Weights of a small GPT-style language model, trained from scratch on English Wikipedia: 7105 steps.
Each number is 500 + 40 x the weight over its row's rms, rounded and kept within 0 to 999. Layers, rows and columns count from 0. Numbers have three digits each. The size before them is the row's rms in percent of the matrix's.

# v: layer 11 attention value, 160x160, rms 0.0904, rows 117-159, columns 80-159
# o: layer 11 attention output (transposed), 160x160, rms 0.0823, rows 117-159, columns 80-159
# q: layer 11 attention query, 160x160, rms 0.0773, rows 128-159, columns 80-159
# k: layer 11 attention key, 160x160, rms 0.0794, rows 128-159, columns 80-159
# gate: layer 11 MLP gate, 320x160, rms 0.102, rows 0-4, columns 80-159
# up: layer 11 MLP up, 320x160, rms 0.103, rows 0-3, columns 80-159
# down: layer 11 MLP down (transposed), 320x160, rms 0.0947, rows 0-3, columns 80-159
v117 073:560416452514550569567519474460535513454441435509541534488486452562533480561562514539470491514513485504475498486486458489495487450488499473554522526524453482506474525468493512441500490498493547549494528510497490442597581530518576497476508533
o117 074:405505539526445491449467528501448539547506575490516516533566520498516555502438504474477529529537552536587512508421524543471511567533499523356466532502485485516482476496492506524430492507470452458489505416522506474484474462519478520454481514
v118 084:529534406486481543477442531480510433461427444440539543463572563513489510536508467498524460487467478454462513539568515514470486463558500487491489555522512464532502532565469482465535449552488453463472543390478501486524465538522508527603526541
o118 081:496497536478474449494548540505569541484545570562416455537476436484449446503491489526495544537519580503518522471477437507432622508526505488516518478428534508494471509512474498512465465522498505600489486505537500514489509538573458445492551472
v119 087:427504449493476463498550525525494497492485433497457519461547481491517549526534526530499425456467446412545446491469480526566413496555509490512544587474422526490467490516490479553474426437451510490477458492507522470498450476519427553477541522
o119 089:498536484503510458514504470472482496557520512542494443488440505460535449428533476560547507539573520531594507589519503534440525459465500464517525507519557458595504504540506526491551512519488478454484526497478463489521526503500598474488476476
v120 094:483558505545526433504505452518508535482525453524521469500468420462615512452515511495527525489488499506614538491507487486531488459431468481509456522451530481534501501510469538539500519496496460475502529393554497468544481470537492472535516535
o120 096:480528515467546494493551549415488521544485488534510483451509502546481515484571539549494410552540499507517498512515543503579453454520463482467551493470585524469517533492529485542543450528505570470429493574501514479442530493522529488499458440
v121 081:494441499538505541523474515504538411447523489517446487503492446547452453479500504520574447458544479482542490460480469470558510553479617485530492444420525494494492525567570488531543509556481465514471476492560532492470490447551502455460487527
o121 078:574550551453493465490485408438506473531488470485467471526538540521569510519548501511498500540464512450506498495533557521535546487491505434533545520497510502492495424425481513532475479428534500451477469410543515510517475506505561516547597480
v122 090:524489571534485493503516443426434502477443420526448504499529455533498528396509481458495477556490453511518455467480464485471477430558488545493562482459503495501464500451536410517487499480545513495473469550491412467506492449488512454505540473
o122 083:515564462466483489428500489488525507530524482506462501502508454513532522535467418473530486548480523532495531489577594471518484529455552446469457475527459510495458476533524547507530526465426482473449535432447547447470520433517508482419541487
v123 093:490554479512601463461522476467542485511519472520513388439538504499528531435488476550463535553529459481599504509496479492513481426448416461517448482468509529459514489578574520512488547470487525443442489520558483451495540506568548458470495492
o123 091:513516511474504452519453507539528577498515468475562471485555467498511508523519599509548478579473505511529562484457532538466480449423552530446556464558500488455520504551542528531528410542577460531461488480512497478541468504461527488502491473
v124 080:489492475529453558400535468556440494492547526435503463543449529535493455540516523513473542471455508465490476586574393517518473462469451435507508487502531483552533539516458520485504525449506516504538515557554566486496524480507506492537446496
o124 079:539454530465547478507401515513503476489457536473488546471472526485468468501502543508553515476551481404508474539492519524534583515556479577519560528531475527539482507506475400432511486533519524493486479505488504534537469494548491465434540534
v125 091:518474478522486501516487558507534433524457529481546503513590475440427494547484472431429542484452515513450458498544474587494506505561481495546432513505490578461590471439539448466473496496451514502538540513543477479527507545545459549515493487
o125 084:484569470437417594471540525486457502535534520435526580569418551512464478448472535492460567420509559544462450500485481456459501526465463555436506524530521535496555566487471521522522497553487498530521565555455524515483450576452518525494479543
v126 083:530517446451562501475524438471475463510564515492532451428588493459469489498499436505521508529440497471522578504545484484545522476519607526462537457536505554512543513478542536518477545449531486467490602430446394498615524521475477540598502441
o126 082:491521558521487490501487530520486547462512455517511469538482520496510502397431552557542474499469501534497485509386510445449534495463454474501464496497454487559483528557467504501500450580472511532465412476499501459482541499502517477472538463
v127 077:535469551449469462481580560464488475471465480559481531550596532520521557496559533439520461464535532584516544512386423628584494471522469496444561489476503542455434482540561473479499587490492506496474516499466519549457457479599485479536530508
o127 080:471534487533556561526476450558528519493536480546479501461470407467464497481485443511572491554620452484544524451551511447496488487469580469503518557506496495493541453487429484493490446557490511457461496473511441509455486442448482507459496557
q128 091:536457537502456417482493529540499471516435490458480463462547478529516585491563411506531431514552475519409501556518475526568444484501439406523505491503480492523564552485440473500564464494435493538479469485561528496508501488535532489495476522
k128 101:533536536427497517475472532555533513561519537495467513485506440419524482400499500547532474512543528498542571488490467454453483527549535472468480468508515516478475444475500489495555510538458538445550514545475475495528456511492471478514547543
q129 093:441434526534482464577544453448464560538469448483456474420503546475499541460570451518493488540542526530527484512482452463503497474530522476513528438524569502485461518524496446516534543546476523536528580478414515570522397464497445429456510553
k129 104:509537477490556559482468487635524480446518492496507528549530520496532526576501613545461541546376497571484491490467509487521483547471567503452483477480447466574500514557489444500575436484505433479540504501464440446510469496541478529521467414
q130 085:484503545549500452575477547457486483514470488479442463467467494465504544416539426458478457464527532472508551531510448507513549504557492505459524468421577407504495495455407492451512490506467456507488510482462546474518538459487409526474505531
k130 086:473540552505565563477488476479467556472565482537545532501531510515526498589511470580502517511469499575483491537492490484587534450479542530447568526538388522581472489490492519507450499524513487503531478462521495493536529527421516459411512482
q131 081:505504505477447481498547514490563505477524491465456464475477447555467467562471454599482518552605515490493472525404488503520505522475503491520499563491428518430594509477485504440504527553486502495427444509563579545539529467525519502498423560
k131 086:540525571548500475483474423419509460477588592442495504462559504512569495518477478534516509564434513457513464505440464486471507486538486524463519491552527436461529524525581472517544447470457530543485462511546453574524520466455500539495465499
q132 093:504466535549554523487449485508451506504509499473465518492434541465508560492551464349526528498518456541493484459489424535530541460507407513465536453510623502462470432474507518552491506496456487513530482492511495529458565476503466529512423510
k132 090:461533523482487528547503476475415465527524467556393516518455500465473521524493518505404466442540520518459488520571505508515563454475491421550578596446540533483489490459420454479459485435540502432458497470508483487479503505531491480408501490
q133 090:512503504443545447494430525538470454456472534503543452453477473508480469530493537564483518522548478499529513501497585502541487508434534566485490531494480522503473505593482445466511501501501537588514487436574475517591529551480557444535514511
k133 088:503497473542547448503540508522494504497407505394556512444455496523546578501536499456515497545484459535543500503460520471457437495462493564540444440473484510476467510475502472511521470455471464562556496485621465469521487536510500529519526499
q134 089:546573507533496446492560520428470525489490432483480549513436515509518491548489474523544442453475483561503501496505484511525495464496415551461478566487548552476490482554457464489501548489511502546555474516486510532465465487540454492507477418
k134 086:453505550428444515528506482488484473455484491478485474512440522508543508501559506486485475484483509455560448530550559465515531485459558500527562508510480550490462515539430499465510537495538506509506514500538531531569439495530478455438487537
q135 120:496521509509467418492553536357609509523514508508417562487468527510613461476481511488538488555527491494501483425502477564525480445458461529500527499501548497492475520478535567573498478474539468520422493461500513446584506500486507478449518520
k135 113:483473529570530414478488520480499497535508486457435553390477571480516546441465462491554507597529478459528493489480493494509507449465555526518499463508578523478457542509589568587510525482513552456488451531541499495517424515481464523451553553
q136 109:522420507503513459516528494502534431368435523615463507480462533474573563504469521477490438491511487486509502492507480486491553456551471520476495484484564607462556467474623540492514507503516473502561561469503522473546537453505516474431524481
k136 107:473476476454482411479522543473513480491472544474547453515479528505525527486519414524503439406454528532537473434561496497588510491449483521506519486453499489509592495488524498451513482446439466463558481522509562490466510442492552482513558489
q137 109:438475506494527482439486402561515552532501436512502555475481519480473499485495518520595431525497554493572511531575456433432528410502548453487495459441451457537468504555537453482550486485550539510538475483492506445494526500504545462546513486
k137 121:556560482474569509490494483603494482543463530538526515544512501474550496486540442542547485517508453539529525499537442439485531452563556503577485543457465428503437461462481470552542426508538517539545475539429451482474552503461542487486511485
q138 107:499557544525518438562453440515525566514515543466475447448584518454504485508554544476456436514562517408457463516530482551470497503497567477457497576531463516536518507489417520440506428497493568475501570512546542478389492511496563461518478519
k138 105:531518502541576486504440479488475511481442519514538556538454528514493500570562599489468460563573598449486504469610481567521495509473504544418484456481442476567530469479498544575509482499512484506519458504538456488495469540469541471532514496
q139 117:507580466525449526469547485460563548466464428515527527505507500496486490488511588495486483471422459568546455504487401517517482470548446491499496497498546530507572506481530450568504591481474514540382540502481448514482465496423532531488514525
k139 110:532444463475487557514533432470556476568469472504459535541507515476439519521481584534540533503499444513509473507489458469604488549477485503493576500519536518521505589505511468521435567495550529542432558530490501420493544473529604482536544454
q140 106:561542498460516501479485549482481486458573474435467490547493495565420485479537570491611552504499510520453503511532468539442513450532574540534469478443529495520526549470469434528551508582517497495543557508497481493530539530489462482439472541
k140 108:504498433521519492418481519516409548428522425481528486475503488500516476525525534490502492486455427551476524451524398475530568478504548467512419490449484517468561475489513485476498566559465501490451518527487463478467524519438520546521495551
q141 102:504505528483478466428467572455507457450439512508472458518544523551489505499503399504498490566536607531504442471509476449460497472542502429483505398496460535494486489535450479548442478480478437525440498515459513491443543449513447470536447543
k141 102:507519546512533569449455515535522510523482483543551474529532552474455539470520431493455538478507550550461442543518458530469447494554484378507514445488423499485485530552558537512446411449470459483487532490491494510408527465496430456514437544
q142 113:446570460457532505460489492472513563547474514458492533464465533488448492445444502451512454492484466460599517536552474485523520463518401559539509569527520514470508542458540474511450509489509487377496494485515515473478570488543423518523508535
k142 100:456510454456518491523468458497485579531512517454493470446433511505479446514433533537561512564559513497555462484523453432523487493514506553595450555431508534506513490502558466477470573553482484431510517476470525519560526511466506496511504545
q143 112:499435448461496532479472484496514463496509573506483466505462583508572482502440505493497460523454449589504519491537461481484527501497498484532496470534519547524509480496485486511534489527437469484473574494534542488482507521549530514584492523
k143 106:507545480520477540484493589476616459480562537527540417482503505431544480526490453558500485568475511558523534546479441535459520494521558517582491462535544515505558429548488527513491417457507439460478569482500555511542480478570513486521496488
q144 097:441492547550503533489551533511454588544500528558438531447558519496506504505494459430461519491500495504467481464558506532496534454495591573475489502511466544548477504497517488515486551474547482484525381427445480477494473490483599495451453483
k144 094:430474444464546588484474423556525488510499539454575499434544513465509497517514498565458467567480533462494495499498431506497458542549503520495522480476501513547485448608536525545511402445480447542549453478511452555522526518538502462526447398
q145 091:489494578558487487532516509476534525512546452517466558478502494515548455470492434458489541424548499462493490528524571528503553497459498567409477526470499524507480595591428458571443472506503524461502471415477490506513587495533511489505534574
k145 104:477527613481487457514561500442478448523501479541480560515476534493491488562527509481427466490541429505487486539603488524499498428439522507455563507584546468519456549511474552509476547517562475515444512477497535521532577487496491509449508474
q146 086:469530447499483450430476410496480526540531462579540562508480465583490508466461510398463483413502454513479489496557536544499452500512504506488425507434585470545535438627456504484474482523492481459564526483443466425527474499564585469524501489
k146 098:494486478526539497517510504539456547527506505561472473554483471432473498519534527500555457470561440494502521491475449514521530458456520485547528527520596481492490457501461573426376530559485497463460498467491547517559546418512537512440481583
q147 095:566525481560534525508506509476439513579458401533502508478409461494502584477545518424458431389517475513465511536554446536518524503480522526496487496461520444503534460541456498498542481533536475497585527549465439419479480492613507500467492508
k147 085:513542510524499543516522491501474562496518428508448494483408477490543571533529523470475474439542445514474492573533456619556562468475517456554538517417497504470514533578523530470417545560509495455478499395472539504518482518484536465426486511
q148 102:448514489532451528453506540489513494473456536529500580526493516515520503530455502504534511504522550594491509478499504602467493500552499481526511511512451473457480513438537449492465497473462561552432494568511555493444469533487558491519562469
k148 087:484520437516493501432471505487475480477523549429495498505489556601464503460468435470513538491515541532501429450509537472549511533571434442460487485561477563534498501388509451519582509480510554571532403539589476559485498560469483515531483464
q149 098:560461424453448560523512464503561518546496511436508439443493613495447476578554545411498539562563469541457495462531512523503521495512456536500502461531438423484543504482465502475515553543536533502502467495477511515488522458489466571489402501
k149 084:540471489469467566528468454419519494456496511452504479454534544460566449541571454458525504524509423439492535512548474546500553544509549571530518436497520456506464462587505503466455514564531497519562495493467515509514509467553549476370448526
q150 094:508558470532550437434544459469515439448505475519489498520517485538491515500489443557498514550465531552549522502446574449454460554494412585470520553463465439534526473507487490476517453467474532499426479492563492494529484479492537468469524495
k150 099:454453384438531495498536476479503495505526460507596535470531459537473476494451481465506505512522571519541477533475533422488504513532490513400506530431498533445561454495524509498541487505434560480497450483565482534513452538495466476551550427
q151 108:495501431547485508519476504472551475477539488481497469524492494539515512530464458445428556521499599509442476506516472473508468500517464537511489550491479488496500423483510605548498576459496500447501510475550521497528474556489474465581511500
k151 103:504540526505511547491550560429560515537503566451454475522553516426526479561461493502548541472481561523508524431435467514521470515454467551438491495537533586464541444529507518515511493517536489481511534494520557490465510507483552518446445507
q152 120:489430534440466511504535503460423492410497504433468477496434439483539563528450511514504551474515491461534530514520510529451467517457573597450528516517497539547518463462540478486520523471497466518470494498554463526497561449458510544509523509
k152 113:474449539445488477491491489481510435441398519494499502485532442526462581508482519480472551515521470508514540536507418485438493530523523576488543484500552530518540471505465507418480489472500481523519496527537494567486502533534527461508525507
q153 116:422477462464500526509491482559445517536483462514530456530527503542467563541505478548509494513464558490454439582572507458430408515527561468482523494540495540590516539496539385405492488481515432461520554485511475508418527519480470474449452517
k153 119:518542436504502489464489544583501480534471429530537561500487521508501603420503446476479482500509546597519480488492501494493484481598557517462494492516439513481550480515529464463557498496493438441486543532556476516469493587502448497549464449
q154 107:505492500473487434470518424493556496472495480432559501556460441469571505496446487482508497512456496525493536483554539480506523472532562533482549518489459458559459536442506497447500473569477518487483513450561495440531508522481472427524509594
k154 106:498476460489474474486439505504599441536484491496524531595532453479492462514504498499484514536475481527541568512459538533500505486510518472552524530572413463488566505481537490559556471572567476553532538446472528482467453504546371482552510466
q155 115:459510613528513458466473519477512530475438501496427454501511516456559484535496557467553474497545546514501554447441425524471538390499461500433475495477545426570423461539485554515450475462550443542471511521511516458530541528544506503479506466
k155 118:526499470495526481475557562468474514532457503471481480589551448433467492562484565459490449422606541474487482491508573529499494389475512508463508468490603567517510503552502539509471512487508486489462523520416541428527547495507471478513541497
q156 117:465460508452546596421480475535515473552498448449506483418527488469515556510510527513477520554523507566424461506464496549467484528447581492457502486478500474459546520569535456482486419470573506527511519462453506502499548506536495527468588490
k156 109:487531449448566512470472450561581502523480481444557469521497525483554492490498436569584550554476504538467528490506459536534473523466498497484509480507542441447521446517501503487465505417556512483537436497455516503520518499475557480530488525
q157 115:442498487475393540552440553514507455486469435455493499513518432545479547579531428522520517432434509446490512506559531464513441538469543488475479506540495485489528531544530515581494432508499468527512479507542503424474581517485502489512538510
k157 104:516506524489459507545380547518487468524518470553504505515424451541481581557529441493514425433419521496443551536461495430440454502493517505451498509510486488497498551497524518557567466537533486497535499542543548484536550502429553501470544480
q158 103:516544548541568455433481528536525484494524479443458484565483459498559511523489473459451513510532513483505529521495467503546582533474462473499533517511543461518462477545523499483515531449464504529411551509471454525561540455542476501446485459
k158 099:515550528548516563428498485604514449469540467471559487494505548507527487504445500485499537499478485554527448485516501474514475467447472472484458494596522502470449549491482469526488499457411500432476525495511521507511493485476491441449497490
q159 124:483465510429498630470548482542491529472482534524483530468463496521397558511529551560525524518515510475497455502496435445451460471557487514457535505499513498555568464514476425560489444498495567449534519492506559505467495556439470456472477470
k159 128:518546519486546599488519496617476522486543526507505562472499464552522543476526519549455490524561442539475466502459461429547530510536484517429449471477465543494418428471532513553538543517456500507494456486523470502442518534496450507521493457
v128 093:436493501541491462434442548462459509497463481506521446468507480495497504492479519478552493491433517408443494495507474527490459533439494489468410476518501556466450516570529482550520412506538460459429552484558545528501495556421466501498489527
o128 098:519554514486507505543531482520476459442495564519495451532480536520431479490483530540466543519558429512624474491467530523475604464506437527536579489497499497491482441452490473501500503473531492522554430529447462506491508422603496485452533472
v129 092:480508500502513476520568472476530530508463575523536488525494454504509468588505448510484508573541509506471523492398533490498516551552491420514539436502521496528403533460476472538542559587526437541518497536453490490552448481565490477446528527
o129 087:522494532499448514486461465502463517519552516501466536493449502501524480414478548570488427444441424417528498508532524531499505444555533576497484488516489520458550459453533539431457414444501487440429523515484572484512501526478481549494494464
v130 090:518466515531475514469459390474509420456513560504520534414416470463508538437487429519508478591549524420518499521444484564522451507456520448509479527510484491560485450528441467516511476485517552500506442461507522512481450502540494492491571449
o130 088:517473478486525464498533573513582525543540509521464550571512500534501534568507588520533509469460465509480564496515547436415482500500495527490510463490458466499482543516540523490438519485548476471498525491559437495455547494463513510501528535
v131 102:438411554463524511623494482496471498588481461514524540549501563520494561525507521484508479454494511521489508446499508482490456478455502526556494561513547519597514452556504429537449385464475527514498470536448560494487514495484583608548506446
o131 097:542561508536494481489490543475501471439491497449547505515483439490540430468506562498475486501508533516486519482454496501576549541527511500455394485525543473484441481497474511540520599536435458518488550467517484493490559507507450430543423485
v132 096:560483461516441505489487414533435482502503556542502517462446566474534555485442506573579556516495503436524530525530534462509454466435483471444506493463556492515485542582465505477484530554479522437469495446507478450500478468524498492458413527
o132 099:501481550473511523465512461481531494484494517492447528452566492540473513499445529461476442457538539511502487518519417496495559460438550537508548515484479509569501476395503527467467483509541486526595435516538496498490517551474531440501543454
v133 093:465542490431576460554452412506481531489485477507534545497478445433519522489486523535547483439552498475525484512436492569494563503546475500463542509417599556543536525529425482388543560462605538493515543510522462476478535470495514447516553549
o133 095:529558518548455595491612564498529503499535595522452459530536519566487456492450467536446539505495522515449530458511481459487442498455520464476499499560452474508478509509528508614491530521418523489454465511517516565501438552414444512538490508
v134 093:505506481524477536557478446494572441514488529481421483491475499531501489483553514445499491363537521443472480444507456433544479475515464528487463462527460536482469517466471499446569478407507504473503468560547496492568500402536643449470548478
o134 090:479483492530524511465449498518536527551461568529511497530498535483492450450441539498542527591495482532551525572476516504492522482521524440511493587497457446501476572494464466525469441565471540518425477440492507529438532546497493444567534554
v135 094:499465468560486555463594538510485508549563434479429508558521535514503479536503482510527524577478526479519473508395450459449527518502456524474460517492586450427593499505602471456568511495506484499470429437494511504530472452500485507493501467
o135 088:498473466464521431485439498503509524430475496507523481475458419422510488453474550412557502470536498512550540534525560525506520450437580473500509476499439575564454469542468528521498503442519507506562583467520513504493501580460493529466540538
v136 090:487477554491500470548551460548564504434515449538443364478492525523452558517532512497521543500456461477432522472534478506502442549544455536530436443523463480488506462571500510449471469446473434423492499497520500522405530495447566480522501471
o136 094:501523440475474478519446480506410497518450465422542541496511454469520492516476434498505486480428484479513510538501551421494501513438540414521519486505525518534461532473526483492500510525516531627507541538515455456504508521505460468496565570
v137 091:476481534600490500543537510461528573484519507476526530511536529467557508524498482479515472517477446548483530465505487497516585568486378477418479535490536423505560473516550506502446456563508504493466550458579507473534394516433572505439545489
o137 092:598449518398513459480495460531498433506496440464542507500539442484466515467477528530517476486534534436555485451536495585535472405458581532520464523540423552532469482501495436478482489446474473523547465568489491510469532476548532476528502413
v138 103:547509502583492492500496444459532523597561486510484524572561599476514526492569513518523483530499525524460498509443570510530480505498507470445454507460498465485406547479502516543505467497529517555497437518473524509486462548545495497500474508
o138 095:512446540488512511482491527558515452344419471462561515483485481526484494494389551481466558448431502472519487492587414498445506523470524516520501517474474556492550490528542528449467493471527487490569565508501484544476513490486541474524542441
v139 090:474464409475487521497473489546586493498453503466455485501499543529488488533484517554494507496532442556468447481498512487481538554504509472539514508410501504527452442463500518465480494497545469518567508505568531508481472506465527535508496445
o139 086:483537535516515517475491525483513488512539581498490488550486471442480485472533470450447403473493518447530533533550535512546476429533486506476509489537532498429435547506517553454541525573429501528470469537492469463473504466514482404470526466
v140 101:506479475501527436448478528524494493473530555502469463477568453477534475452515482492507516519478555468538522472544577534560401512520513498507552506516419510549555477519486509532464495532560484431470454484468469511477458525551561470501490533
o140 101:515544471519449541527459511475489522523464485509462460526484428511463597492458516494550536468451500482461490517463465492478556499505419477495437511490548529463481562480517517524525526441474571539515516430515504496479448478505528537519499532
v141 086:455495456493503465560473567452447532501435537478512416466430525527436545469547518509404479529443488466496369462525503480532573524521482489528554502499539508500539603421444473477569496511483475490527522485463525531452432493484464525545502489
o141 090:480518527588510504439480470507591456505543437517464598477550496506556474455507476495556476496468427490471486566498551514481429418493530518432543472515552479454455489545569549560453537525525536519454446529515479423513552510571576518564485484
v142 098:526426453470480596561563506536441526509476539504499559543519474477500524483520513483465522536450486560436490518435511464419602490507479505512524484512466465443527512498511459486532552514433458424467466545542586492487477525513564528482526474
o142 098:459492550550538478501399509533487475529525494538508505508470547523482541490437544497558473420626532529600521518464481506519431464461537511465451449519502516531430575493492555540521419473507543516515490577521487490543557525472479448484504556
v143 095:474474506459508488490517463420511542486503536490537439540461405449524534554483513502498508548521433480545553402528477577481470477488540473555457509510495500489483516574477517496526416496500503459523475459513512506540512510499537486476480551
o143 088:476492508484481532575459506577501553503510525485514528537502578523480489451547479538475451499519463441449455522505493493391548532537574522495598469531460467532520479483467458573480578529481493535553529556568453449458505456522510527469500488
v144 090:539486493540548460552544559522488442486497468457575480482471509440456509558483515484471430483485493526495470487572419509457521533526463509432523529559525507509477511423577542508470440497597439456495506499476570474466576474487515522456534513
o144 089:500460571472475550497570471499526583559556480434479521517486500518531446484488519580489609530509467492501385522475574497574527496462475445548527545468427475508475485532417497448509495497501504534449524543499472499560387502579572542503466475
v145 090:526485494518489589486488492502533493510508542516560582428504501527518467457478526486527482479506513464532562488597532511552501485541543527478490544516458470515582501486455393523500506510496457572558545551466548541573463546505432475444505535
o145 086:456529547468503481490535504513436470517513528572466506509483522537455628561506402507502537505469503476488405514473450489466493449448502506517454463510511492485518536493473494536511430480484526461441405525579420481471493499429611459463480485
v146 098:475461519557504558511529515517463498478421449398536477544467566453512539488394478436513450487498542456460461513518582575573499466476515477405580504539484517497497456483511514451509510497477503488451543468434510545471428469449475475465527497
o146 091:535445511460519580430518488469484498464550494575487506432459493558449521507569493529552511510508424518597510530505478425532522436508484532550444540502477437462521513496507446519458530497511553512525526520611478499529536510484518566506471506
v147 089:488468524445499533564541505455510515525497514503481500494552501477504536476490480453456546421493503429452469499443566535399517538530521501538530475482502469463478501511495560408501480482541486555482415563503547460544559490526490479407486486
o147 094:457521485610518453504501479490437469472503503485507537526494511550465440439511537541535481598488465563543475543533550488524554453470519445486466553511492523488539565504540476599559531510493481460486552478483478421461476535521513511518498524
v148 092:496506529465437536500478505528483422459502456581504492495479469444490550479522557454498489492536518448461498509477507494452469526459522484497559475519562475506593516536573540433476482391559492529548457528491513514443491553478478487474537470
o148 092:567544441496550504521563502455545492594491538442497488468522551469562533383457427501542495476503489500562543498451477509494472484520465488518452536469503550508470520500461476476510550556460521468494519461557501492458473491465532531515395533
v149 098:454497487450445526489581543527460420464599470538487521491482509522502501526475543519518513521559518534476493486478518562445517494429477523487531548497526421521526551506441459439431460559524476555475476493525507494536550523565403406515558442
o149 090:506551569546536463478475507458530518509430494541499441542443563503462506439481458526413526515530511531562503558507485456550496506519476461567491402483442523505510477490579508573514451465438516393490541530486507511471478560446547573466472513
v150 094:485451550466514483478533533499478471549574525495476447478466493531526536517410496487474492539454465552489453500517480527490440413459549543488528508552540538547476506459506543473420510513526454462529491510409544469511448531573484496521475478
o150 094:471517414545446515530450493501446555476506414425519546503517523508511511486533584573459531466485543448525451586542519502519570530494439605501535452481554526478484456499465409520560447552457461529548500522496479549481531539414512531511501444
v151 088:499527507537551470487541506461536440547516458503493432517501537534539516519562453507566450536537469487481506503485581500463550585483505476538534468506426473529479530448449569471484497492477492491488486525492476476467444497481523535478540464
o151 091:480462489493486517560500525496430545491508409468497537529406516450516538497413601532476536523475505498487513468471516513505501440479539576490488555464523552510486525574545451585535473495512466532473498455568513491532500494487487461546492542
v152 093:450505503468461506509497479476474474418498544465531560472535513497538488501534520434428491484568543530460517481534537515502460473493476536497449562516464545517387490457424431449456468514513480533521455456437516490515512600532524463399487513
o152 094:529550521520524525521525500479471468616478483508561472539456481573479506534471451534509480591484422511511484488474475502510460572460499464475491489576545483504554488542502580488494435523471539501506544524519479500514539442539450511503487478
v153 098:568592478471508571508466570464475491493498489465489438456446450482451630541500475482519490574522472473521549531522544458511489441519487564466509507448542563490491465462449433537489453491529502512467512566546561461464527535527455491585522499
o153 092:502503437518504412445485419493521533551506470467521552478525536513559391545486479491463510449448504542454511519474462563507559502491487521550503465482483467486476558482523545506488554574518534507461512469465402513506543504478526504489546464
v154 103:497486447502524487533542546465504519474429531456432531521552520496541550482522464478462500511554420454557463519509497518483525437469537535517496416434538433427455460548546547547467520491493534512520438521541509554504428547507483577486529508
o154 101:480536524492474477485432530513497528535497413516601443516499474489452528473504497555536487466482555553494519457513527494459491557458471430533508557533440543607547540483522505477551482529516449484500509502547525475532525427414532478484445499
v155 100:454494517509499463488570453488496506491528467525491574470459486568486516536474490478471451579454449472539527446495529570581559497574498530498527433429450567502490450543475444465432443517502480488476493459449505534589498505507585516473569511
o155 102:480524445534491471461430556491525534444480531510516423503525525506505464487491450510459525477523554508465430480470470500439529527441460510545538509523489458556487425502509523512524456499482506563458549480514460512480488539529444485489432489
v156 101:527473476585485452498561495484391515542455437424545505463521447514464496529477447568478470485522524479391533513514560528503493436524509534415505439484552481470458465525528482439470511506524494475499542465548492503478485453474510500522504554
o156 099:546500451556509597431491498461518471512504563467485493463459562467523520498480521387540557492430489467561470469549501496561545528518440464521499531566455514530539504454514535534501558452519508501475514537484610507547528522484479490517476449
v157 097:477528515477519502433486471517474582467508422487466533481573519463536440550514475539563442486490532436437426530546417535453447526520489456575486472510490463451559584547524521457458538573494533458564539525543486465543488516501460464503580459
o157 098:534489474511498465529480547507448435487526521494496440490507514527423564464482531459486574545477523509479562519504567444540526499467493487496561524481532547473475438422491454542528500473512488514410483482484519515482497453473501556511460549
v158 093:540481438553456510484513623452509510520565529535492506511572572437426436454528400548501489443545480556484517439502431507566511467425398478489426508541513495519527498509509450495553455470561547498500465533480448493540523479521533561524524483
o158 092:460517602450534487523527481537503525527447487531493522524504456547544489561483581526485469515509541452549462538512537519479543510504645520456540557514488502428516493514467531522447512475538440501507478496505493457450453520451438483515506455
v159 087:490428573463473498443521476482573488538446494446465570526510546486439470532464543479505513518469481438486531412496458472630608531459456478574542530535498552550550525559527410497563516493530563477506482525504542521413508577481480497532451508
o159 091:471576426469495526465503573496449521411551490556500443545541500530503551515557508509480496474479499528538521527482517507434379479468577508442500472439486519460482508480451567532467536519444482535499550474576399538519446468557445529480505573
gate0 112:469464529497521436420491509491551462550507490523541567468538503436429481517555533501500491521537491538464540476530453467458530488471477469483575429459549456488475493443539461435548440516501556449511558446467504466416454491489556442477475475
up0 106:493523524491469521491592513483529516455572516441504483546493521483576517495473408516514507507507518562540435498452502517508438506448554542504453589484514497472486433549407534529476478536571577565457444432510508529521492556505444519463499571
down0 103:479573461491523526508495501485470499454476538581465575515492498591398513505484402577471491518507578462614431548489416543521457512525471516447454448462493527498519478463539492553480541432486492505474512608523517514532490479472507506509493506
gate1 111:519465497528500480430499475483503408473518485479494563586494557448511530515452465456529457583463479523569526506548520484500497415470573427407487489463534523554561502502538565495475567540515446568472473475472453532546508568545457473531565449
up1 110:475490560560507504482563530470477536475513479537539632513483542528421535482514464518523490516412496438550513555547530531556530494422451411421483502489533476520519510424498511490481533550542505512502447579494574526478498454553484464549507506
down1 109:513458570535524544533524581447481456488427536465532444533538463545522510523411521524536524450454474487511540496477502532518445561505456432532475603520474509579528539510507533459506444502531559485522506504481502520471476521562508472489447564
gate2 106:469489532450521525548506520492550549424553429546517517431519518461470553468556513546495413471510471446489555512493468531479567517489505525461550545459518511521549511487515534481498485527535507463510543562584427487465441465464471527560474522
up2 107:469554467536519563506462441474469530481503468467451451479516451498499534442515522472619472472479534523506462530485542514524448427450575568488540526536506524541546498546420551490514560555507513383533481601524482514516517480488523574542554507
down2 102:481490537481526501554570549536512501485494512454430470480442526513569543487450505458536504500514527492435521533522442511564480435463531450505549517523531517542510497535494549543601537454497514441478499600506414497537531591470500535508456431
gate3 104:510498530565431468507549541474477551474487499477474409516485453535520541467492437509499466504572511479506535604472534532509488536579420503526544512560477509559497510522513539481448480574551563457388509497565506536542568578526508502517569500
up3 100:465444532529534490540445502511459485426474516440485516444502455516530519437511540530456476500553576496466438443496620452481496421520447505505433492526483452443461499524497482487505513462497556512497503549477549499480507504489557441470534574
down3 098:407537496479497473473495503512505462531520525507522446564515520438463548519527443449509455487443538427465467456578473455401579517536415537446425492475562525451520515446509509419503516523448516509545489536492515444486386516500485524453506459
gate4 102:494480508529585452525485527538495426522493462410523494599566501454504497513545490496498487515462530515473517521514447470517529490480530495529611460506424478461516561593508530486441478551558514427479479525498487513441502444475501479442524459